Weights of a small GPT-style language model, trained from scratch on English Wikipedia: 3.42M parameters, biases on query, key and value.
Each number is 500 + 25 x the weight over its row's rms, rounded and kept within 0 to 999. Layers, rows and columns count from 0. Numbers have three digits each. The size before them is the row's rms in percent of the matrix's.

# gate: layer 6 MLP gate, 384x128, rms 0.0828, rows 220-286, columns 0-63
# up: layer 6 MLP up, 384x128, rms 0.0827, rows 220-286, columns 0-63
# down: layer 6 MLP down (transposed), 384x128, rms 0.0825, rows 220-285, columns 0-63
gate220 095:525493506498456481509531482453497482517429443503541558554463514512522477505515499513508502558467500528502522497523516489503466514489512519495545521504502482502503487491506510537552496499453491
up220 106:487484496492514492506505479509510544533486478477527538486504515515503518504537489475508480490486476473500500513512489520524524441484490487500502519547545548484457488567511505500531507501507547
down220 100:482477473495476496450519525519492543478490465497481490470503510505512506497472507500490508523489536481515472498537513507456508492484499513507498534518451528507485558542501517521537431514506486
gate221 102:538525516477490473441551504501490524499516531487487513551503540485517494504509528541483533477507452507513505494532483494535541506508526507481439511504503508525520499544558500493493536479520491
up221 098:484471513459497558514478513529488532472537463532500473555535523474494504508515503525506545474518512490486499489502487545507581513444515522458503474505461531509498535515507527501492498521515515
down221 101:510543542482466490522505502511526502488515461491491486484494481495485510488527510520487517546527491496493492462442520552520538492521489462439506515475492478469496510467508524464492488518479505
gate222 097:511486484478472518524473508522475505540478464491481516518507513521463469496531472497461485444493500522495515529482487483525474478452464542510497490500469521536451519473517499540495497520498473
up222 091:468466475496463520499480512484511527554489496539491518478520483484500541513516496523496545533480465519512514509469482519468503498517499510519533479529551533536518502484458484456502500488515556
down222 100:479477478473499522508500488532506511529492484522484507526550532520487494529526498479492513513504468499521534507477502494517460475514467542538511483524514522541486511458508481481458484557522507
gate223 097:534480518497512540489472503451497506525454505484504492490540504506510540517482479491449536486510494533509502491487492493466531486524501524438483478529499467491520472509505532516547506506525476
up223 098:485452543542501486498517507511529492453529466536471459514468451494502506518462508485466492498532486503509531496466491486490465478539510525509491487497512500532464504458492463518493518540522476
down223 099:475512506534473500523509469483536495473510530496482493521485512527460478487495465484501530522528487449484493514486538505484524533522473532492530468511480504531485487450472473485544521529482483
gate224 124:471542582479491472478500491490487476517456501473521513544525486500501529491470516494489498493489548470503439525507468481531518502492512492494502503487478496514504472535395535484522519512488510
up224 123:515489452518513468500529511514496531504538477504527544501462484497466519445493478515509492485553489478472511502490506520536529518450534490505462494467518494492483506547523503517520516477502527
down224 103:472500521478478508471514532470502525512477526470438493506535497525563491525456536483471507503507473484498500519517486530461507505516497489464529505474536501519495498498512492466472485522524490
gate225 097:439507572454497511532473495530548504475558490491512527512465514472503511497499508496451476478504478503493478478501564485507467515500481469486520471510471483522523500466509480461473510510521502
up225 093:500501498486525515501483508499503494451512486516521492522471479517486487511514517483471514459493507542489557460529541511519519477499523506460506507515516480477512521529494484525459457544511517
down225 096:498483491504463482517496468478467520491498491492496525481517527527482506508469503542504517432516455508502480519494492459512523517527519493531526506523486507504474527510473477512543460533461499
gate226 099:526495508514483523493532468536539550528479484468523537433476499475506515505526523492504514520508533496471468486498467488524498532536495501466445449516486522469552479474534523483537518503500484
up226 095:486469467493467530530518523547496550495489513517475486468496478547503494502511505493506479495492500503549516525508521477503499501503499479478478470531480491526517520506497496517544518464524528
down226 102:470531490495517443498572476530496454461490509521540521545488492502502487492484435505483501478498509508513522531469492522492479469481495482552504557491495507507511506553438474513500510515497494
gate227 100:517449495503491492504485489467477475547460486481527491502487499509490465505522497512519518502426504531549530505496498497512503513490499487462516492499513542491495502448527493503488523504522530
up227 091:508520511501470491512500493501516480497548463519565522480485482486525537455473487500491499492499516488472493476503530524451497562490534526538465498500450549459503541547510515459505505499444464
down227 098:493477528490522543436495531483459485496499440509499484538525481490517494523525548509519516478484500509529483502523466462513495482492530500514534486492487489511500497480486472490523475525477525
gate228 101:469468488491463510476513504469493531537473488490539491496472468460492549545538520480517514482531483512515526507501487512512512506480449555479531470498465530482549490541494480470510535508483515
up228 104:501480436517495491491472551505494499522497524537501476500492505489486531478459524546507500468499504466476490507490486512489534532429500476467499485481522521524517488508492512515540506527509468
down228 104:481520492491466488488504553513469528543543491518488534534519467481473511478525464509499470500497468488501461464517490485532519534503509472508539482508486522498504520544479520502522481525433458
gate229 096:480502543497509498501464508515522472429548517461552524522498496455479510512516520502494470468561445518506519461512494556543455499524517511471493489452485506496520507490503493472478497530498495
up229 101:484473493529507494504444466468426509501492443512457440467503490497533510506470491535486473461491541490515479489455534496484528489487494506502520519517564508498468467495477508477499504476559465
down229 094:525510487505533484543516548471448494480496478507503504512467555533478493487515517502519526481451490477492477464449483509478535523467457521515530431529529515504499500494515469508455497497556475
gate230 105:474507538431514500531479489510486528514485478517489452517449539484478513472461516510523508478481499519507465448542494479546515478536486496449493493490515494489526476500483508493509465516473472
up230 096:483445498448496495496555521471531486488509501510461466478527481488521537479493547475526527477494491512499523489525450483514476494497449503513491515518466441525474503481500484500525502486410503
down230 103:528512477536474496513510495484550491510573540502477489454553481520519498487514502502504485517476508472433489514477522496497486544462479473489501522520496522496448512477539490482511526509549534
gate231 096:500482489464495462526473545489510532486473512481506515503524505523529499534476471517517502514458506517517484456526503431479528537509540507514510507491524506514466498479551505484502513489464455
up231 090:517534516540484514501479493533516518516498488504506483480477511478531571463544523509453509455536481489474471451470507553504518469483481470463514516525512482567499544498501499472515520530482522
down231 093:518479498467487503514494519490471478496525524500482467506501449508496471533501469469513485542457503476477492522520512506521516477548529534483514562505497553516497495483513500522503542516532448
gate232 106:508514495470507541511536521484454483539549509555503500511490514523480468521549513539513532460553493521512479540492469502507518502448502475465542483494528522531539536476515503511505535506490549
up232 106:497483460527488532524493499547491522511466511525519501532517478479520479471517550503502510510485491487514472493470502505523529496492519494473529496488496477508520508475484504456472556456504506
down232 098:490480486513446502497509504479477484525486487501500493468539541469516504472498535522493472490467498519495545485494482531474512520518505499485472489494502487503527519457465506507514490486463503
gate233 104:525488498524477527520526499466483461535458490518492522529535432486498487460530461510498472486508482483487540490515498468488482496506438501530458506516506498460475470504499498515466472494508464
up233 099:496448483536517506483480464477500513497507473486520531486500452510548460479487457499484485511485461504492474526497486496483503534547481525495452507515487495487487492460472490526492504505470487
down233 102:517495476469481504503453467456484506518509492512511481476506486540495495531518474497488491504458536484538513472473499448507457498498496488490467501456499513528515516514504478545493478474543532
gate234 112:477538468537504521458457507504478488516444488480528509480477504505508477504522452426495475514489496513528489516484503494509483497458492514521538555532509482557536490450514513512532452455528477
up234 104:526506488486478491509579519501523495495483492522500512543554546481523487511540515488529509508588493510492511511504495456499502489482524497518491481469511503518475490530550516480486489510515538
down234 100:488488492500504514483503517504503519465485506497469466517502464452507519488473487495529456472519503541481570523516487498490515525486484475460434528533498531491518491506453477491519496474445526
gate235 099:523515452488493503482503445502515464444483519501504491508539486460504488487502537490491463465494475483519475460510538488477510515432447496523521538514478475506529463500505498539475471478521440
up235 100:489469494477505505523504503536509456462503502475494517502496501455518488483534475451518477495477494529540496551474501493494498501558516544526508503497516525480509465521488488547503515457529465
down235 095:489488477557470538492513466432489529512493520515508487456463510530471515482499547543502498470546493519517519544490484534510451502497491482516554531532494470485476591482544476495505477498511511
gate236 096:474512537523480514512496516498487513524496514463419463482460510453508498525487477496518500494553455499527520524527500466507540491508516445499487506457497503522520507508552500514536487485521503
up236 093:478522500511526517499485499458513509486529487487501508484456481465517476526519516513490464491552455491542478546485514477513537500493511483502536493511513533509483505501531495490480474555516490
down236 092:502519512511469525490496486484537518514508493488488555498488483526486491497512533506550509530456482489561504520495474464472540524525497510510509505463514494508521536523504489508501458494498519
gate237 105:502536476486521534499474522477517497481435488510501480478524514495470504492491441474465512497503510490540471494469498481515486474503530457482462483530471561525489545520469499516501507523524500
up237 100:508498477463492500499476493464491474513530491558514484468505542459508524511453502463491517476491494482492544479473555513514549497488547494503488472508506505489497503513484502524461477523538462
down237 104:453464511530539508494483493516554541505503489474457488548502505471531458509491509505504523470471477515552518483489502524455520421485450492520473535473460505496514480501506512478549498502479513
gate238 100:467487482490489522466474454476470506509519514541503509492486489485491493501507481477538481471519518538492477534486498473489452473509473535533513566503494478500535510489479502465487523533513528
up238 097:511493448477528501517535540525517522506504499516520511541548543428506468474480496471481483514523465486540481521485523482473526510477505432477493460489512510534484458493487520501478521466479447
down238 104:526497465521536516503479480506522501499465479549488489513528476513480503471546517523489472502483525480501486498499495572492508501480507490503521459501509471529479514502557542513509514507543544
gate239 102:519536448494463539481470497513473534433462529512459483521440509493462509475525474489519519501539507499541444451484530490528492509472513530493442548489525469483494505525487508506512496501544495
up239 098:486519438479495494540499474484510483541501489502578503520434511501490498440495488518451464473478522493506498471512505462563513483510510510440450519491499522508494466473525482490510471497479512
down239 099:473461504545481467517475541507462516498509536486539492474473520468460458513444466544482512485520517513492491544525505530460505515533471508545505516521485530456507448500506521521499516511514480
gate240 121:526490474489480476470529512511499471538496530533484496513499511551484548506463519485503484483480457512486521519528467534515525498499480483500516536533517510526460491493505515478538554526503473
up240 110:506508558460525486475535505445512500463488482498555482490487531492505485499466502480469491517499521526487520438497500519472474482561535493476492545502483490498485505475485503554525485491456490
down240 104:490536505440484535470481555461491498456504493469531499473483504481544520521499495474530488502529490521480490509570483558441521463531517508484480516459532534492472518486509498488451507499511487
gate241 097:515482483518456474487479515473478490463505456504480495520512514493488489496490490547521494472467508516526495511498505525477491477520540489458517512493483494521468483479471531443558503460521514
up241 098:474442503463533482516533498485559474463479487460457498530526542510511524499534454497437528474513516485496519516478461504481523514483525514481472468493521492528455463519505495483478511498521473
down241 104:516509518493508518516504566478464488481480531518482544523502499490515472508535487499477470468538465494479514526511514530513499523531542497539511523491419446474496489496507526470537491511497436
gate242 108:486536501499489479512525504484527519484512491476494481506467484544496476473523461479442461517524454515523480447538486475516517538512479522519495555474527483520491562496460520491530519507515484
up242 103:512520497503495501483458532506487522494514497462525498482522507484542484554530466517526524504481456485451521507497521525482524502518507444502454514558536445501487517485525478480497497513507507
down242 100:484503489487519518482523511511491495530492473494525451482491464487477499518508514481530443527505465502517532492471504524548508483518510514519534479495492544503478516533526457515564469493533483
gate243 093:501538528499464525469530557452540537489513495507505490551512514491457476506519492486470522477520520505527515483521490496484520531526517458521508448502491494530488526448475504486510499489492513
up243 093:482503509475464504509487462538483532519530506537468492513492465482487455510532481542497524506529521498537466497520520468496516501536501466505496471488476545511528498505484506523498517455535520
down243 099:506490507492509500516482517485541461521481506513515490485514532477511545464453519509476482484531489474526521467521499467471499518510541506502532457535526522479523454521433521568496480506500511
gate244 103:485494489556499540479518469534498495523479482501515511540512505567524496534458488480482519488520513475460490520461519523551508508448529478506563527510521506528493534500530490526488520479517503
up244 109:481512526454481476470466539504507465455474495464511482474488513504497532493486517490533470494461543506469523521505495519492523522523470485504512508480507500463490463512485490439484475466488483
down244 107:516508472526521505488519513523513506482500511490546546505505507520507524482519523512526568461502484531479507505444498481501538566481479504474501513460523545551490492531504455478492489543517515
gate245 093:500532510502477532496500479484512533467511485492497479472472500505533556553497471474515495477471496501472503485503513526500519470487511497516486509531475544443461508543504482534501465509553476
up245 091:519447513502507504499457499532490530495522449507490448519519494571526488532490467500524507502507506486496509484494506541509451524514495477515489487491557531511537476488513490495528486483478540
down245 099:496506479528524483476536505514501508536440510488515476488462505514504490493485522462500518487470545508487481459539545515472479526511476520513518463492500518567499492529506475499516519484484484
gate246 087:519492499461511483539523518534515499518521482530499510488548492514524509527541500495555483515500535505525523514562489514526519509500514460558520493493480515488482491537509474521542479486493494
up246 090:482522498507579483580513499504504463480528497457484537503480526490482506500492504486522498510498485491480484485453507549474482464525543535496503489482477482470471468491465453524495494490495466
down246 091:498510522523529511491483489463474491483516492525483469519491518498483441519441484470476521530492457486503507517543466515494449567551542512480446477511526543507481516469496491480491466503435521
gate247 100:465490460470500478488477473515502482527519481487462486508552489497482479505516489530536509490472523486505444468500468491490556525511503541496475495507506510516435481500465497483523533476466495
up247 097:484524515496495465473468500500460458500484472476480490543494505519502479503495572512470504483476506426514478509468519494526447515506494503546493498450517486535524549469519547467503495525493516
down247 102:495509509531495532498489496454492522511494484505495498495481507508476522508542498481506487524449480510470544491474516455521535502499527506497490505521492542518444529485535448506479525526555498
gate248 122:495516523506484516529500497490500490468517524485466457523499489464510517537522502465496503517508493447540459523492488516509483551524522420480492511529508474478524557521496470487514500501524496
up248 120:494454518504484486490493476530541456502462522505514540479518495488481493499541443468475509469510550445482520491530520507501469523524471499456492546520501480509540507483452523528502530467542499
down248 105:477529472479489545503524527497530506571528491487518515489501496549508504505514492534529467480471506509503504519527507514518553512454505495524541508480514526533519524528507501504490549529475510
gate249 100:505512527484455537476512522458519476525489486509509498510490562447538500469511481534531518526505498488482523515525517502532492487515515464453498496528479514461511521482541458503507502525503496
up249 106:504484470538467504486532484484541464497501489516547458491511459492506503488489474441443477463499487488504501490525507512506486507522479495504507487554474484478494505510502450541501528511507506
down249 096:504513465517501490470483463471504488510511472455511487519533503490468484496515533486503519482490526485493466478523480507497515517484439564488534522476540508532535483493534477553469494531485507
gate250 098:466487476482492520495530480498533501499485493524485521535455519504502509524495446476505518483502520500488472487453466466517517501485477513440511545481493476493497525474469474510516523492466493
up250 086:513527514502468471514552507539506508497500484492496513514533483494519487505473485519512460525463544493474482498533499513490500510514503500522517527498494509505497521541487445523483507459533527
down250 095:528488505535487481520473552510507508522478517510530479460565485489473520484481532506482494528507522510529541513502524506496476500505538513527469470478541545459463454481494513511499478519546543
gate251 105:533487486453492550495544484476536528502506492517537552487490497507446499487515472508532442529521484507499554471498498528551465495516495486537483530489489552478492488547469478488505496479468475
up251 099:512456486516508478466517445473455519482516521491497539525509491502495464499481532426509513488501478472479491495492497487500490477496549502525540486485501498498531504477535518536511513497517510
down251 100:547481495468516524482452499484520530507481523512501487497453510476436482517495512525532501495555524494517497505511485541513512499506521516538478512506515500478491521490534467489518518486530464
gate252 086:442496472506499507486526462548460452483495532504530492480503502462519489497493458501436514485494477477499472532510490526524518499511481527536508472502516517469527524503560451502439477486472461
up252 085:489475474529508536492518513521474486477475471502491482467490522502523517541510468460513494527477480502503484492528464543542493500522519501519549494503459543515543525524512519492502483511459480
down252 088:486501513466488474467519482502496512519527457507526495515467505528534473520512498588484472462518492509452495500469524499467512484483531539470518505507497473490518498516517474543503518473495510
gate253 108:489506505523448541516512510514547517532513485494503487463492489520484498520489508514465511505478539527524553490516489495510569491514499495474535485465549538503461492507504477469508504463512512
up253 106:482484475480489536491535537525506505508446494454501524480504497520489504513520531503515483496512540521488549475512512483498558539476501450470478530491516484499457451521519494484481499453513492
down253 104:495458491494493481488486494476535499477466522475529530480517511492556502505505494485527457483506523522511493450510504488520506523509523546484471492496465543490466504514530513531510535489532512
gate254 103:554509539530495496518494456488495472522491488498496477472497496496546518484530518496514525490532501480512495501481517502524520470548516457502537523519485440520538504494475519535490492508550447
up254 095:495524529516485533481514515489557471434479485516463488459496514537502516532532477522514491471510505449518492515540506511464488516490485487487513562536542527511499492503534498549510494472586482
down254 102:507537512503473532517511525478502531501484488494468463484536532499476492545519500465503511521502517468497492506504470493458496504470510493512496505516515567495505495500469511507491548502499547
gate255 092:525524482499533473522504456484515495528462481534511478453537538518442519513486533476476561478455544500470483471491539512506520504475491478461511525475556511499524509496498454464472490510523543
up255 092:547528506448508562493492490480516494491471500539519520528538559553491474522490534469511553487508557458475486558503520505488510484475495515499503508483556530521522516533540494509474499503505493
down255 097:500512496511527498546491528498447520521468527484533487493460490476514433471464511499519484528499451513504496481536491473515508487485532447465460502482494522476501503477490542509499510477511485
gate256 108:546490504523547517515520494500481473507483487478493479534490531504465497491500476508474490472460534519537480463530500522480481499495508530495558444500476578463510512472486509528509510463540521
up256 104:516524452500490500476519529538486534479525497569507487501508514483524516491472551495475535489488496527540483478480521523471503493498510554512490495514519519494496479466529496536475481519495493
down256 095:452477503471455528508510522447498454494543511533538517490548494550500500508498511491502521538498478510486531492493498531488473514497533486482468495516516464483552496549500525505503485535508504
gate257 116:557499508501488498513506487489496526528507502509451489546472465482489465525500543496499477479499493464525472515480505482551475491529490493496466509481521490528459531535526536449528448470503534
up257 110:442473517488501510507475453451494515506490523502430538472495486482525470512494514548488513495519524488496459515466497481518522475483507531490504478511499476524530446531482529478479478518509503
down257 109:498486557480499492457533484479512469530487493464510544531491472510511496473501499471516532498453490490495507519480491504500528440503494451519443504465542496548523515485522487553502504520479503
gate258 108:478490482489505457550552486499473492473522526503517503543497492495470549513513524502505470497495536449517541553496540506522487486526483501448497489461460471496491486475475490465479467495497516
up258 117:479518472460543509498534488473522502550520473508485523472453483473475464540493530540492510481494507482480519473509484523527514494498542489516516491466504510509542482512511497461478540556459494
down258 100:507454508496471541492479530547507493512518452522470530447481465541531465510531499494516506499491478485486497483498501497482452518462510493537466489525461498516527538487507469515459522538480509
gate259 106:475534510495512506485522511523455501473566513476505531512509494466443525463464537494496482483494541518486512503495487483505485492514545460467501495461501496479488497492485524478506509488507497
up259 101:510498504532535498482480441516475520540502471455510548503499495548518549454458523524528458494518474506465505467466543449469508494476490547502494548485483468514511471495484502514518457504472514
down259 104:493511534515486477485468495530503475536489563492492488509508477519490487521476521494524513486521521502484486496442535519458501467527521554516479480469523493481529497493530468567491531478492467
gate260 099:540494520503477534538537462526531547475501470541506530474523482488462486542508493455492509497504454491477546503527509512525506531516503525473508510479512483488536522486526463455523475508513478
up260 104:510469513480550541470497514497507501534539561475458520498502496491482448503489519469483513528487498526449499463514526507490507441512510531479496481488514488514459492488548495491494546484466469
down260 102:481468518532480496516479557520530492489481529502528544478541473461491474516477480486533512540512523520504479535483475489463503483503438472511473485556508535487502491472528464488498476500489526
gate261 100:541511516495533504456532461496548484516464503502520484533517508498487476525480504507452481469549495498499531518514494472505495484523499472492483465511495497454460518514518535485500497499463525
up261 094:459504477483508504474498478502504484496537519484514469521542512501556543496499499532463453472471493524484488497505494463481535461454527501489499494522541487555501475509502507493495474515477493
down261 102:460542518463493545512495480514456517500520540531479543538519527521559538510520534455499522508479498487477494496496519490543510526498515465500496485456531479498495470531512516515523510500530460
gate262 117:499505499531466467479510469472522520480492502475503496531509485515550518487473519553518476496501455509526495485515489525525476508530453457503486477519523508446493507513509489488513500534453451
up262 111:505490512473482461494484460537480548501505507484488523487493494543512500509487492541491491482498488494533514477539522485535493522547524515506468479500461532527522503509539475454533550502486487
down262 105:525506474480485506529495539498457521500470508499470440550526523471495494485511516492486524457564487489518489495443494505504515513540497510508480500460509498512489502512525512492473514516496535
gate263 090:487526519490499483509540483518496509518502532502453497551525467510481488474537483542481506496546456500473461502505503504471489490472519485551522509516532526484565505498496517505484489489491502
up263 095:477537482513520462495498477495528483500514483483547514544499501496484499477497508457532524492522557465519535516482513472520542514509520477518515512524466516493463498507519500521482527514517532
down263 101:487486509511528503551497444535519516494529511495491530517458510493509472468448480535511450502563502482516533514503541526532488501501496481526507534543518508493514504493447515495483498515488491
gate264 102:536508512519480473533480522463520501505486477541497475555519480501515487494516509436493494494489540500499526467535511501509525518511463482528483535546503520538500474514502510488439496499497485
up264 100:468510485497469485544528518486474527517475519484517520499490476509456484447479463475524548528491511538489477476487519508509557455489509481474487528491495502514484520478485478506472531516466488
down264 098:478539507505513522471465543508450543481498450454459482543496540513483518537512519518493466496483462486500536528516483511516477503508501529491443499514467475455490525512464487492520492510496494
gate265 107:441469505520473467512484446480531527528508520491503498497496476489489501479489494514491484504476506449501502510514479440510487497502497487481477512521477518437530496497512522509492490499483506
up265 110:505534488518457532472473514487507445499495506493507536508555448521516520550499529500477517506505537544480490488499545495512522454512465467487499491490485489498511497482498489542489473510472469
down265 101:535501500508513533498514494483503486485435534501507489487480512530542483456482521517485569526501461489498538477484462506500497478480515527540563524512499516498496459488463523484474474498508553
gate266 112:475505494525476517502510509534454524519490495509464483505484450477511480482517544480524471499499501480530529507483465491478527492462477508508531453452527497524505513459480522514520543474550466
up266 113:485485482501502510521541523547476492498496523515493484521505491490497485488525477470516505531481507467505539501470500494528521495482478475530524501499478493538504473485489485520497528507490553
down266 099:478516505575532544504480470490488515480500518507529453458464549485523534500499446504506462467488542450550504527505502504508519509503527506471554500496492472489492483490499482496470472471506498
gate267 105:464511503572532495504470486482494526486508500444485521515455491513500567447517516503535500505477450474482490475479506496509519519515505468505502494535504512491517494495507470462519533459497474
up267 102:482511516508539522481476502495518499493503484517504458485492501508493501436473529476537474532512495479540547502532511489465521500549475473525459494514510494517500549508510475488546499519528462
down267 100:541489482518507546528493544492478499500508488534503535501485518495448508520510469491487472487531488498482507465491530535523489534480519488491502524487513519489493519533523522462482498484502527
gate268 090:501456512524494468463483495500473477467520545534514519484509526476497504512486517518483546500540479499539516471490516482536479500508509503513476467543498512508526498498496461504460533533463430
up268 095:487489470458513490505531502514522515513503497508501495526514482461492526521458516512482490485489503428502479480517483507554465499513512501513525513547446508462479475467481494518528501473475531
down268 096:469486537514509512509468483548491488502464450474463531509510520542505503496506493459534522469501530521513518516490502497500484480475470524458490458485494510567465512501477487495492467504466536
gate269 092:550504533474498510537456516486478501513498513509493485490528456503530547533493506510452506535495505457467562488518517477474526469472482492528491502449483507532497527482505471528484491503461498
up269 086:467527499473532491476543489518486525502457458494500475538515515489450470483514498496534467483512519543518461520512474542566492546527503478502518480523485448476521460476477526505517527507561490
down269 094:508488507493507494490461478523497524439497520512505503492483513488513488500521492492467496497516496471482500523509514491471521450441516516514525462501524545527474552514534491515477494480468485
gate270 092:526533506499535492509525469484524538504528487515497504555482463471483461513453519508495478504510512519534501482482493484468470443479470475497495460501451493474459513474531515510515487509496494
up270 088:502508474481489483479486488493530514558471491563504481489478510483535521491511494522495480505482460478490453501553511528496463517457472429501480512507449460485508477505483531499483480478496504
down270 094:545501488511482477505510494506466513467485438521465523493543473503491507517474475514566449490503468544545509486466542489497491487522501460460455530503493533501491446516478496508507516520510522
gate271 095:492484499492535451482514492530491480473511449491537506523486485482538562509546511506504480514538509493496537494529545509487485488498476500581522454532514481534467493518504526530476502525551462
up271 099:541448539480563453472524525511485491524449501488513531473477477544523516533531502515512516486509537524480495513533517469497504490442497491526522520455469463490531484512509512478493498507501516
down271 101:527495500502537478491494467518489500525490462512471507473474476515478501481522485537459493484487475518505504495473513508486532528468503546468473480510506462498509474464498503472502531466490480
gate272 091:504550576484506483514504475509455499503478479503491508504494517548469486529519533455527500510506496542515521510466499479506504514508503487484491479438527495575483509501503550464468463488545459
up272 114:550519484499483464483499529505489488504500520527520506463511486537512534488471503466477501478498483522463477532483480477456510502479517524476513549532512504487458491506522454510492540497491544
down272 113:524485487505476505494488550497504502493522490528493474463458500542510526483485477526469487464494512497474488496489478506499505508495558488467541526517486522475495513522503463549540548531498536
gate273 109:502519488495498490508497536504505460485515550519490516507488524489486523486513517537541536509492516530546513472529435543444507531473475503539510532469500488481501458435472479516487478487547500
up273 104:469500482467500522512507500560500484485518528496499536487531523481482556492507494470519501537481526505505451495517476487524551500477553518538475512471472491517519489504503517509540484463539492
down273 102:491502470518494514531497496483541507497487504525489507486513531501478502554482495476504519450541460511453507531490491477475534510481512486479455497493502481518539499510450502523509464477489500
gate274 096:484463510482486493472534472478488528559492501474523526526544511501479485457510486483501532493547495484524523508520441466496461465529480514532481518519515522487549513532528489522489546486527485
up274 082:503525474497495529533488503493471498476503510514497515466490515528529516523503484513508465485441501497483499482487505548509466488484521487504482534515500506496495504478529513426506463522459493
down274 097:470464493510467513508553491491511510551496491522492531522448507521445514480480492448525488529546452470522500530529505482524511533485502516488503482502553488504510532479523475518506501466494537
gate275 091:483504502497521503475511479456503513470493542556510478505466483510461486462489510514548534447479446504549479480486502476507488484465521485488449466499535472505491472472508483526529500486464510
up275 097:528518516477528522531525481508507524544485462479497470494491562441504481540492532529456464542544514523481482538481486523511510515457487494557510511528454526497511464489472479486458458483514484
down275 098:470537530495530436517486445501491503511484512491517467501495488509489477517469494495512496491473516469546505482494534522535505517474508538504492503548513466494490464545515472526493501501485535
gate276 105:545511502474550501477528519499512525494493510494498517500487502476463471493524527523522523498483574501536501490499550535496477560509484481470535508530490550527459452488554492476522518501486497
up276 104:529499492479511473511511491539540527490476471467489501482490491491471518501534509509513515468458505476506499510535516528511479552508530482542488497531509535525493468478543503543514501497487474
down276 103:493480515544573496486497502507499509500452436496468516468502515507525504539476527499486488454496438522491497498508538456501510465501500524473489513464507533500488516494523493510515484514524537
gate277 099:449496478523456545524511479516513511495518505540551487512499482445518524539509507516489479504505545493543482506511510511489472529544499485502512489492469474521486523528508522510516502529502449
up277 105:496472458497484477529477483523525498512485504446512495441498521470544514515503516551494510483457519502534478525504496551537494508492491492543501524502538498487506503530511485496453457510508536
down277 101:473489497514453501500496531544497478490495500509507526520489485539526526527486508499479472534565475519480512500547486528509483509510484501473534522495478484513521512493457498518509529518506513
gate278 100:541458486492495486470514529525511525503490528488532496517491466529519496495483466515450517451512515466494448491524493543499464517501546528493539507526469551491462514504492492537474501514468502
up278 103:492457454502512493514491530497542556487484506498507538505495453533527492500527500500527501478497518508506463463505543478525466493496486548483519485476507520490467459525514503518511513505476518
down278 094:484511503490534518560505480539536512495516488472430503493504516500467524513496524548487522528484468487501470497500513522521484485468532485498482528519452494444529482517487517508442514512479544
gate279 102:474536531496487472481473470507498505491507485476478488536455483487525528480535476414475522485490519480471502522475513524475464464509495505525478473522453508499471501495496489512467487485532489
up279 101:509501453528540471472509511484507511505550507507482542497528489494485496508492480514490501488519490462462521473476508448469501542516492530485539540543462506515458496463499507522517487488511481
down279 103:513502540503484512485490532504488511484505502497534529540538495515477524523548487542514456512492506531472490493479502467560473511462486489473505470525458483519477491486507481492498505512516477
gate280 105:511473476523458504492519508511523548477506495536493473450544523501492531543499485522508488525478503524517490517488481514532467509465495508499545468494499479477542528539468521514518477498527494
up280 097:511447510508494556455491514523527494536518480498506475478504481484473513511461490481487456516492482519527506485512503499477559531529469508485529454474474532501525528513503496476510473509530530
down280 102:495468475474520500454473503494493449488520474465473521491519474533494494528498499531453470522452514482445494528486528507464523489503514485493524478491496542459499500492516485467481500529452500
gate281 100:440563528512518510510522508559492521526495489490525485506492519487549495540502518464450487470489504480500549499514458485496491486471531513513520527495509530485493497503461530516516468508502504
up281 095:479490500465490474468479481546502530499497532490483530522523498526502501509474547483526498497524456460514442488479454523469473462506492540487490500484532469519445486528509519508500437488488541
down281 103:483535545516514463472477482486485515518474529501500497505465491513510509490477476488491474490501496478499535514492493495462514468500514542475523508500521465454500509494465578540516501474493471
gate282 103:515507469472483492563479517510516543552574465497525482526493533502502487515538481555468494499463502481495510507492509494499470528479502478521535496494477509496447497478457544530474469548500517
up282 101:498501464487499490537516519487457490492552453510470512535491516472520502514531463549465472483496538516527493524552482496523479464520535483519491474487485517502476513505480507511500486566502496
down282 098:516542476492521479553482464480481483525500482501547476444489520493472496458465498499465492474506520512481501513534524513487523478519486461526506483517508502507504473494487484504523494486519469
gate283 121:473544526524512483522501523538502453488478551518486509506477515497527522458486459494479518526453504488522507537480535502495540535512545471533487500514483509515512496495487479527490522501522466
up283 111:478530513486495506530505503432506513518523519476502501514486496513460449495495503493512522553493538469538508540490537489518519498489477505499514485487484481485503460514472520460483500503519514
down283 100:500502459465531518502517489499534499509500510474546540501465464500499505413504502493550508514467507497561498463489488470466527467474502506495487500528531514514507498507523510479460524546478482
gate284 094:511498448491505505488511478496538473533523495475531514470547493474481483501525502522553487488538511538466462487489458477499513508468497483517549506522514496510465488520469538524463494518517516
up284 091:435512494480507523466520478484504524458495510519516525496484504493505481461541514504509481492499447505472558518454503477544529489500497484491511496521480521448551495466482509454524530489470533
down284 091:463481555486473528515473514520457486511468480493524537522489491478466483535495493538543512473507524531540515516524511497478484561519499516521507498464509466504495505523518533490504515541504467
gate285 100:461524505504469505477489487519479474512526503475495496563497571501551480477524494541460493496525521486522522486516470518498425505517506510530489502517462500525474509532500534513506513469504528
up285 091:489468469512435490526501513508487508515472548487530527506479485487504502505474523543499480446441540484493482468545495516487498485535560521516491489470494485473438555505510463502544526511502464
down285 101:496514518505534501515541506496487544467518469523446474499510463488476548503494490522531476499532524480485479504490518520497520437500479497488502476478513494484517464490446456469511544489505470
gate286 104:513501509437517506522466469498490508505517489469511506502503504534516542533450485478491491498486508516499551501466536493498482509509504531521526502520515486565473493543476533502497479522536496
up286 100:524530480510540484483534520484504540492487521492487523511464496483506458456563479504499508492498512475522515508496475501530512528491500491553483492507471511463497478459522456559520530460518526